config = dict(
    n_layer=10,
    d_model=224,
    n_head=4,
    n_kv_head=4,
    head_dim=64,
    d_mlp=896,
    vocab_size=4096,
    activation='tanh_gelu',
    norm='layernorm',
    norm_place='pre',
    norm_eps=1e-05,
    positions='rope',
    rope_base=20500.0,
    rope_fraction=0.75,
    qk_norm=False,
    attn_scale=0.125,
    bias='none',
    tie_embeddings=False,
    parallel_block=True,
    init='normal',
    init_std_qkv=0.0443,
    init_std_o=0.0549,
    init_std_up=0.0633,
    init_std_down=0.0633,
    optimizer='soap_variant',
    lr=0.0122,
    weight_decay=0.0,
    lr_head=0.0139,
    grad_clip=2.0,
    warmup_steps=200,
    schedule='wsd',
    decay_fraction=1.0,
    decay_shape='linear',
    final_lr_fraction=0.0,
    batch_tokens=131072,
    seq_len=512,
    doc_mask=True,
    z_loss=1e-05,
    train_tokens=395900000,
    steps=3021,
    dataset='wikipedia_en',
)
Each number is 200 + 20 x the weight over its row's rms, rounded and kept within 0 to 999. Layers, rows and columns count from 0. The size before them is the row's rms in percent of the matrix's.

# layer 3 MLP down (transposed), 896x224, rms 0.0633, rows 6-37, columns 112-223
093,184,175,187,224,214,176,222,194,184,215,185,208,224,192,186,199,218,177,204,155,225,242,213,159,195,202,211,225,234,200,213,196,197,171,237,173,192,181,198,197,191,188,203,215,186,175,165,193,179,184,198,179,212,230,203,171,247,211,236,190,212,191,183,212,215,181,217,185,198,211,208,163,208,195,206,207,228,192,201,209,240,225,168,258,168,210,205,200,206,200,201,183,180,193,161,177,182,177,203,169,203,215,181,198,218,216,201,191,233,203,211,200
087,220,182,245,173,196,191,191,217,217,214,225,190,197,181,199,225,190,212,215,170,204,180,203,164,206,192,220,178,185,228,248,218,177,212,197,202,197,157,217,185,185,222,221,201,191,232,182,221,177,192,244,187,218,204,200,229,199,171,226,173,187,207,212,204,164,192,146,208,195,214,213,195,168,213,237,224,223,233,190,205,197,203,190,188,189,184,197,165,227,194,193,193,190,209,190,198,190,196,181,190,209,209,177,160,203,218,221,198,184,202,231,205
096,182,212,237,205,253,201,252,176,218,192,223,209,196,181,193,213,199,188,155,207,213,172,180,184,168,227,180,206,194,218,193,207,195,220,200,186,197,200,211,203,190,237,183,218,156,200,208,151,187,171,195,204,218,217,159,204,199,203,209,211,206,201,190,190,202,209,213,210,193,202,198,229,194,168,175,206,179,204,195,190,212,169,156,186,189,170,223,200,210,162,186,197,168,185,183,170,263,225,223,196,172,180,202,181,185,220,183,226,190,193,207,230
093,190,154,220,207,196,212,165,185,197,206,188,198,201,233,190,223,205,183,230,191,204,214,211,189,192,182,203,185,180,229,230,193,213,234,215,233,194,198,211,194,211,191,163,194,226,190,241,203,192,203,244,215,203,177,231,230,180,202,215,223,204,176,177,208,215,196,188,185,210,212,203,179,183,195,220,230,196,195,171,211,202,216,155,161,200,206,229,184,191,237,220,205,204,244,205,195,228,206,230,206,205,187,215,189,134,188,212,225,229,187,215,183
081,165,219,179,190,204,207,217,161,223,205,191,171,195,223,222,227,182,186,218,212,192,198,217,187,168,194,218,195,198,209,213,258,229,217,199,188,203,176,157,207,186,168,225,187,193,191,164,201,198,219,185,193,192,224,191,174,219,167,208,188,182,215,198,208,209,213,226,202,207,171,258,188,194,186,188,180,192,198,227,210,177,185,170,180,212,189,185,210,183,174,223,215,205,191,191,203,164,210,204,203,183,211,249,202,200,173,265,211,207,237,197,180
105,208,183,192,210,217,186,190,209,206,182,222,208,156,173,217,223,217,178,207,227,184,203,199,209,166,194,217,210,177,181,223,187,196,181,168,206,202,187,196,179,210,229,191,230,171,238,210,205,173,198,200,223,209,187,212,189,205,173,199,211,184,197,189,215,190,216,207,184,164,198,232,166,200,182,213,169,161,177,217,205,250,189,212,213,224,177,175,182,202,215,189,183,179,176,210,224,175,203,231,230,193,243,177,173,184,170,221,232,206,224,189,175
099,232,158,188,213,199,211,203,194,188,223,230,171,174,222,214,180,183,191,196,203,190,243,212,198,184,197,237,223,227,209,238,194,200,169,192,229,189,191,218,156,207,218,183,181,197,200,171,220,225,202,203,199,189,200,202,200,201,243,189,201,193,181,174,178,193,220,205,198,168,216,208,221,180,206,178,223,183,182,195,196,232,190,222,195,202,190,165,245,218,198,203,227,209,204,224,162,181,188,196,187,226,207,229,194,214,182,215,191,197,201,196,193
098,158,200,185,213,205,228,182,181,179,194,203,174,184,175,168,202,211,165,199,205,220,182,200,173,220,208,164,202,172,178,201,224,191,201,229,186,196,213,209,191,229,197,195,198,179,232,224,190,196,191,241,161,185,216,222,215,223,194,214,213,156,185,194,194,182,216,200,203,202,210,217,198,158,217,171,225,198,193,191,178,184,190,178,212,217,222,171,224,168,171,229,210,183,213,177,169,212,182,213,177,226,208,203,185,220,175,174,214,182,226,196,200
093,176,178,212,177,228,204,204,209,175,199,194,242,183,203,172,186,179,194,195,185,197,216,202,193,211,213,185,173,191,176,178,214,190,197,172,209,209,209,217,182,238,199,192,215,206,253,193,191,223,207,163,187,192,222,162,222,183,190,152,214,179,194,212,254,250,210,182,220,168,214,203,185,234,196,196,182,210,203,203,188,202,212,171,220,188,217,188,203,174,193,211,207,193,204,198,217,232,181,215,175,184,199,215,216,199,192,217,191,186,179,226,214
093,168,198,168,181,189,224,161,232,169,201,207,184,184,208,228,194,220,225,203,198,205,179,193,191,223,173,190,188,236,190,204,170,211,195,208,206,207,231,202,220,198,155,195,170,139,229,175,224,189,220,209,171,214,220,177,204,199,209,176,185,187,222,180,238,208,209,191,185,199,202,223,175,211,210,214,190,225,219,219,182,221,186,204,233,154,197,134,168,213,201,193,185,207,200,191,206,207,189,190,179,202,191,192,184,179,200,215,189,222,245,200,239
111,160,212,190,214,221,197,195,190,218,243,205,174,196,184,210,190,199,211,194,201,224,205,204,232,226,197,197,198,203,218,211,223,237,216,221,208,191,217,166,192,216,181,219,209,219,170,191,217,233,197,191,235,192,233,216,206,196,183,191,237,205,223,213,226,175,178,218,210,176,188,195,181,194,227,208,214,207,181,207,203,241,211,213,210,202,211,228,185,177,213,187,237,209,216,215,175,164,181,181,196,207,182,210,191,220,190,198,202,175,157,244,197
082,172,211,172,209,185,178,228,201,190,216,216,201,186,212,194,196,211,208,208,187,210,187,241,206,186,167,170,215,194,206,246,212,230,231,241,201,167,187,198,253,198,198,181,218,196,223,226,191,212,176,190,214,198,215,206,225,201,190,195,191,173,202,221,206,192,172,200,230,171,212,219,176,174,163,213,218,213,215,196,178,181,186,207,196,217,174,212,210,209,241,199,178,192,216,187,165,206,188,181,197,216,204,194,176,195,161,172,200,179,203,212,201
096,205,232,207,189,187,202,229,196,230,192,231,188,191,206,235,213,210,186,196,181,200,235,209,194,219,213,221,202,189,208,198,221,192,196,247,234,217,203,189,213,158,221,180,199,204,226,190,191,175,202,188,206,199,220,237,199,200,172,210,170,210,171,174,215,195,224,190,208,207,201,220,197,227,197,212,221,190,212,196,179,213,240,229,191,198,211,194,198,209,194,211,227,167,202,188,205,194,217,185,177,236,196,174,198,186,190,173,212,206,218,213,185
114,202,199,166,199,210,179,188,211,182,222,213,205,177,212,197,206,164,203,220,251,222,203,191,198,228,203,228,192,180,211,213,185,212,204,180,210,194,207,182,187,186,157,205,231,209,209,224,236,201,191,170,200,208,244,192,222,178,185,185,222,173,164,211,182,191,190,194,182,205,185,185,223,228,197,201,164,220,207,190,199,196,164,208,262,188,216,149,194,213,185,190,183,200,180,212,225,187,216,177,192,257,241,212,208,195,196,167,192,212,192,209,180
099,197,179,202,223,200,195,217,218,185,196,202,233,210,189,235,236,205,223,216,189,160,175,190,188,212,174,186,193,189,255,182,217,186,217,199,184,225,189,203,192,209,176,220,197,228,202,227,199,188,223,209,166,215,205,226,195,223,189,213,196,188,224,181,208,203,219,219,191,209,183,216,190,191,198,156,205,218,181,213,185,180,229,220,202,223,201,186,205,168,225,192,199,218,212,203,184,175,236,188,196,174,188,144,221,205,161,215,207,207,205,186,188
105,239,215,180,178,204,224,201,215,234,210,212,213,232,196,206,201,173,192,222,215,170,211,218,208,223,191,209,217,211,204,196,215,211,170,178,199,149,200,214,237,199,192,209,177,216,179,216,199,216,208,171,197,229,188,234,196,204,185,210,190,185,189,168,194,228,204,192,201,176,182,207,217,228,246,212,195,213,198,239,174,198,174,191,183,242,217,183,193,225,182,193,213,188,205,200,196,205,201,213,183,186,201,205,182,194,194,182,166,231,164,192,215
080,217,190,185,234,195,186,165,167,236,170,193,188,214,191,202,194,187,216,194,206,198,217,169,210,190,185,188,174,206,208,219,171,203,166,187,204,159,190,200,210,233,244,195,221,230,227,223,235,191,194,213,197,177,190,199,240,207,180,194,207,171,200,212,187,206,216,164,205,221,242,239,181,159,214,173,211,192,238,183,199,218,178,193,232,198,202,201,213,204,212,211,167,193,183,179,189,233,218,240,204,200,188,210,192,206,175,167,196,212,216,216,162
099,204,233,180,187,209,179,173,167,191,205,196,189,215,237,209,202,184,217,184,165,218,216,185,223,170,230,204,200,223,194,222,218,200,223,211,190,218,187,211,194,212,190,169,202,169,200,243,189,219,209,177,191,196,217,207,199,182,225,223,217,181,214,191,217,165,187,208,188,198,211,184,212,183,198,232,202,216,180,183,185,233,219,238,228,202,192,167,169,200,180,208,203,218,212,182,189,177,230,204,163,180,180,195,195,224,178,183,226,160,196,209,197
085,183,180,226,199,225,212,181,223,242,207,182,196,213,189,201,184,198,209,184,188,184,140,185,201,211,206,223,222,199,187,198,222,219,144,195,217,186,196,214,220,181,173,200,216,228,200,178,225,207,211,254,215,222,210,206,194,211,180,194,190,195,177,219,191,194,174,196,197,211,198,247,190,211,173,191,193,211,209,189,196,221,174,188,226,205,204,202,193,223,210,182,188,226,200,204,192,208,223,192,206,164,160,205,204,212,189,214,203,188,252,197,203
102,220,219,195,200,201,185,212,211,187,190,188,203,180,219,178,169,199,186,197,209,217,221,198,200,177,230,169,178,209,242,214,188,214,192,160,213,240,187,213,161,185,230,195,178,187,192,225,215,204,193,188,180,226,248,216,163,170,174,228,209,158,205,203,210,194,206,196,193,186,183,190,203,196,201,212,218,174,195,217,172,180,176,180,186,185,192,193,173,196,230,215,202,188,151,206,182,243,187,168,156,218,178,222,201,217,195,180,193,207,223,218,241
100,210,214,209,211,198,219,225,165,193,190,204,217,190,201,204,181,216,188,181,181,200,240,171,198,218,218,208,216,205,185,188,201,205,230,184,185,184,183,172,198,212,193,191,173,231,158,205,217,184,183,211,183,196,207,180,173,180,170,192,217,200,161,216,196,174,189,221,174,199,224,211,215,194,208,214,202,242,206,202,206,184,199,213,216,211,207,164,155,160,216,207,179,231,222,194,228,197,162,207,232,235,230,211,198,199,193,180,203,188,158,198,244
106,203,214,184,173,199,144,179,196,184,191,155,241,209,191,211,220,181,188,201,220,179,208,217,209,171,215,181,193,230,170,184,181,201,170,198,209,184,197,212,175,223,225,214,203,185,192,230,178,191,201,178,192,201,189,208,260,193,208,200,196,206,211,208,215,197,203,185,232,222,227,188,202,178,219,219,231,203,217,209,211,218,177,201,195,175,214,191,188,215,182,177,193,172,143,197,198,204,182,196,171,196,193,195,208,211,198,187,204,181,191,237,189
100,206,205,208,187,191,224,191,235,165,205,183,241,191,160,210,193,198,236,212,230,201,196,194,199,192,207,176,186,175,197,198,225,192,151,196,205,220,194,185,198,186,183,180,186,208,192,193,162,208,184,237,189,207,193,213,231,206,216,201,184,178,189,215,201,205,220,229,198,187,229,166,169,189,212,210,183,221,185,189,139,178,195,189,202,212,222,183,217,203,213,203,188,190,188,201,209,209,216,219,171,208,205,261,182,180,199,189,171,196,207,181,191
094,178,185,223,201,193,198,220,185,205,210,190,171,197,194,222,185,206,159,163,198,184,201,168,196,203,173,214,190,180,169,187,203,227,159,177,224,196,165,234,216,182,216,214,200,223,205,190,190,202,201,190,188,227,168,187,172,196,228,204,209,210,162,227,177,193,220,214,171,210,184,207,221,193,218,199,207,195,221,156,204,179,166,183,242,207,172,183,196,210,197,207,220,183,184,200,187,188,206,214,207,193,200,193,192,202,205,172,178,185,207,202,185
096,231,198,209,208,198,192,188,206,232,220,177,194,189,204,149,214,189,253,220,154,174,193,208,172,217,218,174,184,198,203,230,200,201,208,188,167,204,186,189,197,205,186,214,205,240,193,193,186,169,209,220,214,243,200,175,208,194,177,199,207,187,212,195,192,194,196,208,181,180,202,217,177,181,212,199,241,213,203,193,179,219,207,203,186,206,216,179,194,219,207,204,184,235,207,226,222,202,195,190,184,173,200,202,184,209,218,176,163,183,198,205,209
092,202,216,202,217,197,206,171,180,191,161,155,226,208,202,190,193,208,182,185,200,197,227,185,217,207,209,204,193,187,200,211,219,190,187,176,200,164,164,228,230,211,162,194,213,225,169,207,183,196,202,185,214,199,202,213,173,210,187,218,183,203,177,211,216,221,173,200,209,211,165,170,208,196,206,199,214,190,207,221,206,168,199,166,198,172,229,240,204,214,242,204,223,227,218,178,182,201,191,176,169,172,208,198,241,147,202,196,227,223,193,215,212
098,187,190,191,179,200,193,198,180,192,216,210,239,178,203,184,226,209,204,217,161,227,189,197,202,209,214,172,197,206,170,196,221,183,204,191,172,191,193,185,158,227,172,192,201,162,224,191,220,208,215,203,183,213,206,203,210,204,184,173,187,181,233,169,217,213,188,160,216,243,176,231,198,209,194,175,182,199,181,177,227,184,174,247,189,167,186,175,236,197,216,199,206,196,173,213,186,204,175,204,174,206,184,170,208,199,231,206,204,194,187,224,214
095,223,218,189,235,209,199,191,222,189,213,224,182,209,189,219,234,194,177,191,203,168,188,230,223,225,176,198,236,225,226,217,205,193,175,201,181,204,180,217,184,228,217,215,145,183,231,221,188,224,202,193,200,183,219,185,206,201,201,178,176,198,193,211,238,177,197,211,212,182,226,188,213,213,205,210,230,205,177,222,168,213,214,203,213,163,186,203,203,192,193,214,176,161,195,194,224,232,208,215,182,203,224,211,197,193,160,214,156,229,225,218,198
102,170,196,189,212,203,179,188,216,212,192,210,204,205,171,211,209,171,182,222,196,212,202,214,184,200,213,179,219,211,200,194,179,215,234,195,202,199,209,194,163,178,196,218,204,199,232,148,180,245,182,165,211,144,193,192,223,219,205,201,232,197,187,219,211,160,196,189,217,191,168,222,214,202,184,200,208,178,195,198,155,191,182,182,194,206,193,217,195,211,214,252,178,203,213,242,190,178,210,217,199,217,174,215,244,201,208,174,227,187,203,222,183
104,244,218,195,193,205,194,170,202,206,200,193,236,227,166,223,169,221,238,197,216,238,203,171,195,201,179,212,203,212,154,240,182,170,156,190,212,185,243,171,193,205,171,217,187,248,217,188,220,209,214,182,194,223,184,196,173,177,226,229,192,197,229,205,203,222,200,192,184,220,212,222,226,190,211,214,189,191,182,228,211,196,210,190,218,209,214,212,213,200,201,185,198,218,184,203,185,185,198,174,170,196,200,171,203,213,198,227,217,208,201,198,214
105,210,224,212,219,234,220,181,188,228,191,224,209,203,224,190,176,225,189,199,184,142,220,184,234,206,201,192,187,179,186,197,210,190,218,229,195,190,229,201,190,222,219,177,194,198,201,175,201,248,201,177,185,216,198,191,202,172,168,199,201,205,157,173,223,180,155,200,204,202,192,203,182,200,202,191,204,194,190,141,223,201,200,230,147,198,203,196,170,212,197,200,215,211,221,222,170,194,164,239,207,196,207,192,195,200,219,165,194,211,230,215,213
106,186,188,187,172,167,194,220,255,191,188,208,207,217,219,193,199,208,206,188,195,197,191,221,186,217,177,215,204,216,177,203,210,190,223,214,167,197,262,214,231,184,209,157,174,196,201,216,212,197,207,243,184,204,221,211,182,195,207,218,186,200,177,223,218,149,229,147,194,216,230,198,208,190,208,200,192,226,159,201,186,192,202,187,173,176,220,208,228,221,225,217,196,211,195,225,195,199,198,210,186,202,184,220,199,193,180,192,215,218,233,226,203
# layer 3 MLP up, 896x224, rms 0.0634, rows 7-37, columns 112-223
092,196,202,165,184,183,207,189,206,218,170,218,188,189,253,202,228,214,185,232,193,215,190,179,206,204,181,189,178,237,213,218,222,196,205,223,182,218,199,175,222,223,208,190,215,199,204,212,204,200,230,209,176,175,223,176,191,200,192,216,231,201,224,152,193,233,221,202,192,228,213,189,197,211,187,211,214,167,221,188,215,224,203,190,211,249,220,200,178,236,196,199,204,207,228,205,188,171,178,179,236,177,201,210,181,157,240,205,195,169,193,169,231
101,186,198,181,209,158,192,168,208,211,202,174,206,215,192,197,182,203,195,210,190,200,180,201,233,217,146,213,216,187,154,186,217,205,189,221,190,187,220,204,200,199,178,198,208,210,204,205,203,231,252,206,174,173,198,190,169,239,210,178,198,204,209,228,219,183,229,211,171,221,232,193,212,216,220,201,200,216,184,193,223,198,217,206,210,223,231,186,219,167,212,181,180,225,217,226,232,188,196,185,201,214,241,203,170,205,217,160,197,212,175,155,223
098,211,187,212,225,238,202,234,232,226,215,183,213,197,183,170,136,203,179,161,213,197,215,209,206,193,224,162,217,192,193,178,192,187,191,224,181,230,173,188,222,165,205,214,206,176,219,218,187,156,182,199,201,236,243,169,194,226,168,184,206,176,190,206,185,171,202,219,213,202,193,207,233,206,208,215,210,187,235,219,194,220,210,214,235,182,199,185,195,203,179,214,174,210,225,205,188,249,204,171,202,202,209,179,185,222,219,215,215,197,210,201,218
091,217,187,212,232,216,182,197,200,215,203,195,211,206,201,200,186,170,230,177,193,189,195,200,201,211,174,179,232,176,188,175,149,175,225,201,216,198,207,218,211,187,213,173,202,187,183,210,189,189,163,180,178,214,189,223,232,213,208,216,235,211,202,190,201,214,157,195,199,211,203,162,220,198,179,218,211,210,201,194,179,210,214,239,213,166,180,174,189,172,215,193,203,204,221,224,212,188,189,201,203,212,226,179,179,200,216,168,178,221,181,208,217
106,171,224,188,175,181,188,188,209,218,215,223,188,220,236,168,205,186,211,212,210,246,223,189,184,179,209,205,197,226,197,221,191,165,179,204,223,207,200,207,204,213,198,206,235,219,166,255,221,177,167,204,194,189,196,198,196,190,207,158,214,194,199,203,192,204,203,205,225,212,181,201,223,186,158,193,195,200,216,206,178,156,223,186,203,197,224,171,225,199,212,218,212,226,234,209,178,175,185,187,193,168,180,228,211,243,197,222,214,173,159,172,190
100,247,188,223,212,183,199,210,202,203,192,164,169,188,224,176,202,210,185,191,217,207,206,212,177,144,193,220,218,177,206,145,212,215,209,190,196,181,227,190,186,182,208,227,168,152,183,171,174,187,231,205,200,202,208,227,175,224,190,201,201,220,196,201,188,196,210,173,217,202,170,171,176,230,197,213,170,196,221,207,207,186,171,176,190,206,174,228,170,207,212,219,193,188,203,189,193,223,211,210,225,206,209,175,171,211,221,189,206,166,184,179,182
098,225,205,211,180,204,195,188,205,221,173,208,209,229,207,214,230,203,191,216,218,173,197,177,166,218,201,226,169,166,226,200,218,166,209,184,209,185,185,215,164,193,207,260,194,201,193,192,193,202,203,182,203,213,187,204,222,168,223,211,215,194,202,199,169,240,191,230,220,190,207,206,185,198,214,166,200,228,173,185,205,169,190,220,233,189,198,200,162,202,208,220,207,172,228,187,206,194,216,200,183,213,196,227,217,210,214,223,189,222,179,195,204
097,189,212,233,230,211,195,187,176,195,204,210,181,208,227,198,197,209,171,184,196,202,205,192,195,191,214,199,261,189,202,208,233,201,183,217,191,196,218,194,174,197,190,209,213,213,164,243,230,177,198,245,195,195,209,241,203,173,222,229,202,175,212,176,193,160,153,227,158,217,202,180,223,192,216,173,187,198,184,198,192,189,171,203,173,197,218,161,221,190,205,232,194,186,179,197,198,201,186,212,219,191,196,181,171,206,224,181,228,205,170,159,193
096,211,192,206,170,198,208,188,186,187,188,170,230,192,177,189,194,220,164,200,196,221,194,227,241,176,210,202,207,215,179,189,223,207,213,205,171,194,206,201,189,189,192,219,202,219,203,189,215,193,199,177,203,220,179,227,173,145,214,219,191,234,185,184,182,240,198,223,161,220,191,200,220,203,177,190,208,190,240,161,228,217,193,202,194,243,171,213,232,214,171,214,173,170,212,193,203,221,206,224,170,211,221,186,225,208,227,209,210,187,196,195,179
111,198,226,203,185,200,205,165,181,193,184,199,204,196,195,167,207,207,152,166,203,163,207,193,184,198,177,207,187,209,207,245,187,213,219,215,209,196,218,191,224,216,166,178,179,192,225,188,218,184,209,222,229,162,192,218,183,195,199,205,190,193,192,202,206,187,197,188,164,216,201,182,183,159,231,192,232,194,206,193,222,203,201,185,215,198,187,220,187,208,192,169,164,195,215,194,154,180,193,232,206,243,206,220,223,211,181,175,202,229,215,150,193
097,237,190,193,226,194,241,195,195,167,182,211,205,227,198,188,211,214,196,205,196,191,221,175,225,213,206,209,192,186,187,200,178,235,195,178,214,186,175,230,178,211,228,236,200,192,215,209,189,185,212,180,168,200,204,201,164,198,178,206,189,230,197,174,214,196,210,215,173,227,187,191,181,220,245,202,187,179,173,210,252,250,183,243,183,197,194,213,200,214,182,195,194,162,217,210,222,175,233,236,194,219,200,171,208,172,258,227,179,195,182,208,213
098,182,210,217,229,224,166,208,196,182,215,195,204,245,171,186,206,150,201,226,212,194,171,215,177,198,202,208,208,191,191,230,211,177,203,229,209,234,223,233,221,210,186,166,222,224,201,210,188,225,183,189,185,221,187,204,188,195,211,210,195,198,194,222,200,211,199,168,247,201,170,209,183,201,176,206,182,210,203,210,229,208,187,199,225,206,208,232,180,182,167,183,168,203,201,186,176,222,195,222,207,147,193,216,190,211,235,201,201,209,186,195,173
111,189,194,177,195,214,191,210,207,221,203,191,215,174,185,208,198,215,203,196,190,204,209,195,200,200,177,242,207,210,211,201,219,190,171,205,227,204,247,174,196,185,213,242,191,159,200,189,211,205,214,214,214,203,254,193,200,216,194,235,189,172,173,161,181,204,255,193,203,189,220,218,216,203,177,183,220,201,219,217,221,204,220,193,202,185,212,166,209,162,196,189,166,205,203,164,191,166,202,203,147,207,218,215,180,188,211,207,225,237,190,202,192
101,210,216,218,220,183,251,160,161,160,220,208,215,211,163,216,193,180,186,197,206,207,196,185,196,189,180,195,237,194,215,220,222,176,224,202,188,168,211,220,197,193,229,184,158,214,184,178,200,239,195,190,193,211,211,220,190,193,227,176,210,185,217,208,184,213,213,216,196,192,210,191,231,211,187,219,211,225,167,183,197,170,181,197,219,208,202,186,213,225,209,203,211,209,138,214,192,177,192,205,208,221,199,156,192,222,196,195,226,169,216,205,194
103,245,171,216,176,179,206,188,246,204,205,212,206,211,226,157,210,219,180,162,207,228,187,197,195,200,206,188,172,192,230,225,182,207,207,201,204,163,209,216,175,195,198,216,200,162,213,164,155,210,171,200,182,189,188,176,204,220,209,207,237,228,194,197,180,174,209,197,205,199,211,191,187,196,196,160,208,196,221,173,212,185,217,218,166,188,200,203,193,198,189,190,217,199,187,184,207,164,214,172,200,209,211,216,208,188,173,229,183,170,220,191,176
087,158,179,195,195,237,244,241,204,184,210,213,181,199,210,185,213,197,187,206,192,198,207,217,202,187,222,210,214,181,191,168,238,191,232,188,220,191,231,217,190,185,165,205,193,177,186,201,179,213,181,172,202,198,194,218,193,206,215,164,195,217,215,199,194,213,210,231,204,214,187,221,204,239,206,184,214,196,179,206,205,185,231,209,177,196,164,194,188,163,183,204,229,179,208,238,210,178,190,165,190,189,213,188,180,196,216,232,205,177,172,175,250
097,203,172,204,202,166,199,209,187,179,177,179,252,170,233,192,188,183,174,216,159,202,173,243,196,190,198,211,203,206,207,209,204,204,242,175,211,166,236,200,180,194,169,200,205,203,220,185,213,241,203,194,214,204,181,179,169,197,181,206,206,200,179,249,234,153,155,209,174,228,206,217,221,214,245,249,212,215,191,232,207,237,212,159,193,220,215,204,178,207,161,198,229,219,210,181,227,210,228,225,199,226,198,210,173,180,222,174,201,204,193,180,226
090,218,199,175,198,194,167,204,184,176,196,224,209,227,206,214,222,217,203,227,197,238,252,206,203,226,194,181,199,231,206,201,178,183,235,206,179,214,185,200,161,207,195,186,167,166,184,237,198,185,219,152,198,179,200,181,155,199,197,211,223,188,211,186,216,191,184,204,203,203,229,135,202,209,240,211,218,180,165,225,194,192,199,212,183,207,205,176,213,190,169,215,200,144,186,200,220,213,154,194,214,215,213,207,197,177,224,218,209,200,163,232,156
100,245,218,214,184,191,210,177,197,261,186,209,178,178,217,234,208,174,197,203,215,208,205,171,177,152,219,214,212,248,176,196,230,193,196,157,227,205,210,189,193,175,180,212,201,180,191,211,192,219,212,195,194,193,201,212,239,217,211,194,202,208,203,180,226,199,209,214,193,227,213,202,230,200,200,189,192,193,197,172,194,215,181,214,182,197,198,225,191,213,225,174,193,189,224,192,193,181,217,192,170,156,186,178,193,183,177,217,220,207,180,185,204
101,140,222,199,192,200,212,202,205,197,198,193,198,206,193,199,175,204,221,223,218,219,182,176,229,185,185,203,197,205,222,194,197,174,199,210,199,226,201,217,218,166,198,211,220,215,214,225,192,163,192,196,172,224,203,226,220,232,185,188,205,202,215,179,254,203,204,211,189,244,203,193,203,202,196,194,217,197,203,198,206,165,189,190,205,175,176,174,191,215,182,218,206,181,255,188,146,191,185,199,179,209,195,221,222,195,201,200,186,183,194,215,195
102,168,215,239,232,202,205,209,201,196,219,225,203,208,238,181,216,173,235,200,205,195,221,166,222,205,180,212,223,206,221,205,189,217,193,174,240,209,218,230,235,197,215,209,213,201,184,222,191,169,209,244,205,161,180,171,198,190,229,195,163,214,182,220,232,217,196,189,231,196,196,205,231,207,228,226,235,206,182,195,190,206,217,181,231,199,193,206,203,154,221,212,178,208,180,170,184,196,218,213,213,209,212,255,157,243,189,206,201,221,200,200,194
098,221,183,192,182,190,187,205,190,208,193,208,169,223,214,179,187,193,180,172,192,256,247,180,195,227,230,203,185,229,233,240,177,208,223,210,207,168,231,215,209,236,228,187,215,212,180,213,240,178,186,193,215,212,234,204,187,245,188,192,212,221,187,228,232,202,198,178,185,221,203,199,229,195,179,190,213,210,205,201,219,187,202,218,166,176,245,218,187,217,199,210,191,199,211,224,207,189,216,209,223,225,216,200,221,231,224,217,227,181,198,184,179
097,215,185,201,199,166,185,212,203,219,202,196,165,173,193,217,188,221,191,182,199,224,211,188,151,235,179,217,188,225,229,198,188,152,174,184,160,193,166,184,227,191,204,187,203,200,205,199,199,212,189,222,216,181,221,172,212,200,192,170,208,210,187,201,219,214,215,192,198,183,222,196,210,226,192,226,224,168,185,175,199,227,162,243,179,205,219,164,172,203,224,215,238,214,229,211,183,196,212,188,206,195,233,154,176,172,195,177,215,189,173,189,186
097,209,217,179,214,188,238,187,206,177,169,183,182,202,161,217,207,213,190,191,199,178,193,207,208,193,197,200,191,189,235,204,212,186,221,224,231,184,185,228,194,174,200,230,209,225,174,198,188,210,218,216,186,183,226,235,214,232,223,228,206,215,234,207,203,211,241,207,227,214,210,195,203,180,151,192,173,200,216,214,226,170,177,170,212,205,173,178,237,187,185,212,225,207,201,231,218,193,235,174,197,178,194,192,205,227,198,236,207,177,214,191,223
093,214,164,226,176,182,203,204,197,168,223,207,196,204,227,168,208,210,211,181,224,179,215,166,178,191,199,195,184,234,169,223,204,208,183,191,199,223,233,208,181,182,170,178,181,181,215,208,171,211,165,208,197,192,192,163,191,237,168,194,186,197,233,214,180,176,216,191,198,185,234,214,209,245,183,183,151,212,219,177,188,207,159,189,189,183,163,193,185,220,220,219,211,216,170,193,194,182,212,205,192,203,203,226,217,206,206,190,196,165,165,191,214
102,216,216,193,205,193,183,225,200,207,219,190,195,195,198,209,210,207,203,198,222,201,197,219,208,208,171,194,213,217,232,199,193,207,184,200,201,232,207,237,246,193,161,168,248,202,189,210,201,190,184,228,209,204,166,173,235,200,195,243,234,200,212,214,190,190,198,192,220,205,212,198,185,165,220,250,191,166,208,213,160,196,182,187,176,225,177,221,171,213,238,207,200,219,205,221,197,200,216,207,199,214,231,168,195,175,198,218,188,235,152,162,193
101,173,211,176,183,203,174,169,188,192,185,216,177,214,184,168,157,222,201,240,214,232,217,184,201,183,188,221,218,215,164,220,213,194,185,214,205,196,206,200,235,186,181,142,215,209,171,180,205,214,194,191,215,187,201,170,225,223,190,187,179,187,199,192,190,220,227,209,200,245,179,225,206,215,210,137,201,210,237,233,225,202,215,146,165,219,185,197,186,204,198,174,205,250,167,195,206,147,188,188,199,163,212,207,226,220,206,195,216,185,227,162,213
103,208,180,204,197,171,222,203,189,201,198,203,212,217,249,193,199,249,189,216,228,210,218,197,178,189,221,238,199,205,224,205,213,186,178,190,227,173,230,200,225,204,194,178,219,193,168,231,205,177,197,231,189,197,195,203,242,202,220,204,141,197,222,208,226,200,184,205,175,217,196,213,192,177,206,260,224,210,223,233,217,218,163,202,217,246,205,197,184,195,193,198,206,193,199,193,196,204,195,177,227,219,212,205,171,205,227,228,162,202,220,154,227
106,199,209,160,196,183,190,210,172,235,216,203,236,214,231,213,197,208,206,202,227,174,195,187,208,222,201,176,216,201,192,174,171,184,221,186,230,204,208,231,219,212,195,174,202,197,212,200,197,202,197,201,191,216,209,209,205,189,203,156,208,185,198,214,191,196,192,225,179,191,204,210,202,176,198,180,203,242,165,194,202,216,190,206,238,221,160,242,227,173,246,189,203,210,200,196,226,170,233,181,193,186,239,179,211,217,182,221,207,153,211,228,224
108,174,194,217,237,246,161,227,203,181,184,241,171,197,161,224,178,173,230,203,174,202,201,187,191,164,191,200,214,209,220,200,245,211,213,184,229,203,179,177,161,173,197,198,216,218,225,216,204,191,202,214,186,220,176,189,183,195,233,207,224,199,214,197,208,218,229,169,203,239,198,167,192,196,202,198,207,200,216,248,190,195,230,201,203,170,209,192,201,219,213,222,181,192,185,188,206,213,215,179,191,188,235,183,184,199,176,234,218,186,223,230,216
104,163,182,184,193,194,235,206,220,207,204,176,199,155,199,213,166,182,213,171,186,186,207,207,203,182,188,193,197,208,225,214,202,220,183,206,189,183,219,197,175,197,181,203,200,221,217,197,209,190,170,176,203,211,215,218,201,190,194,190,230,228,209,187,202,207,206,208,182,218,202,212,181,193,189,223,184,228,170,224,221,194,197,213,222,221,181,194,203,188,235,176,188,189,182,233,208,225,196,228,197,204,205,177,197,247,180,241,203,173,178,175,221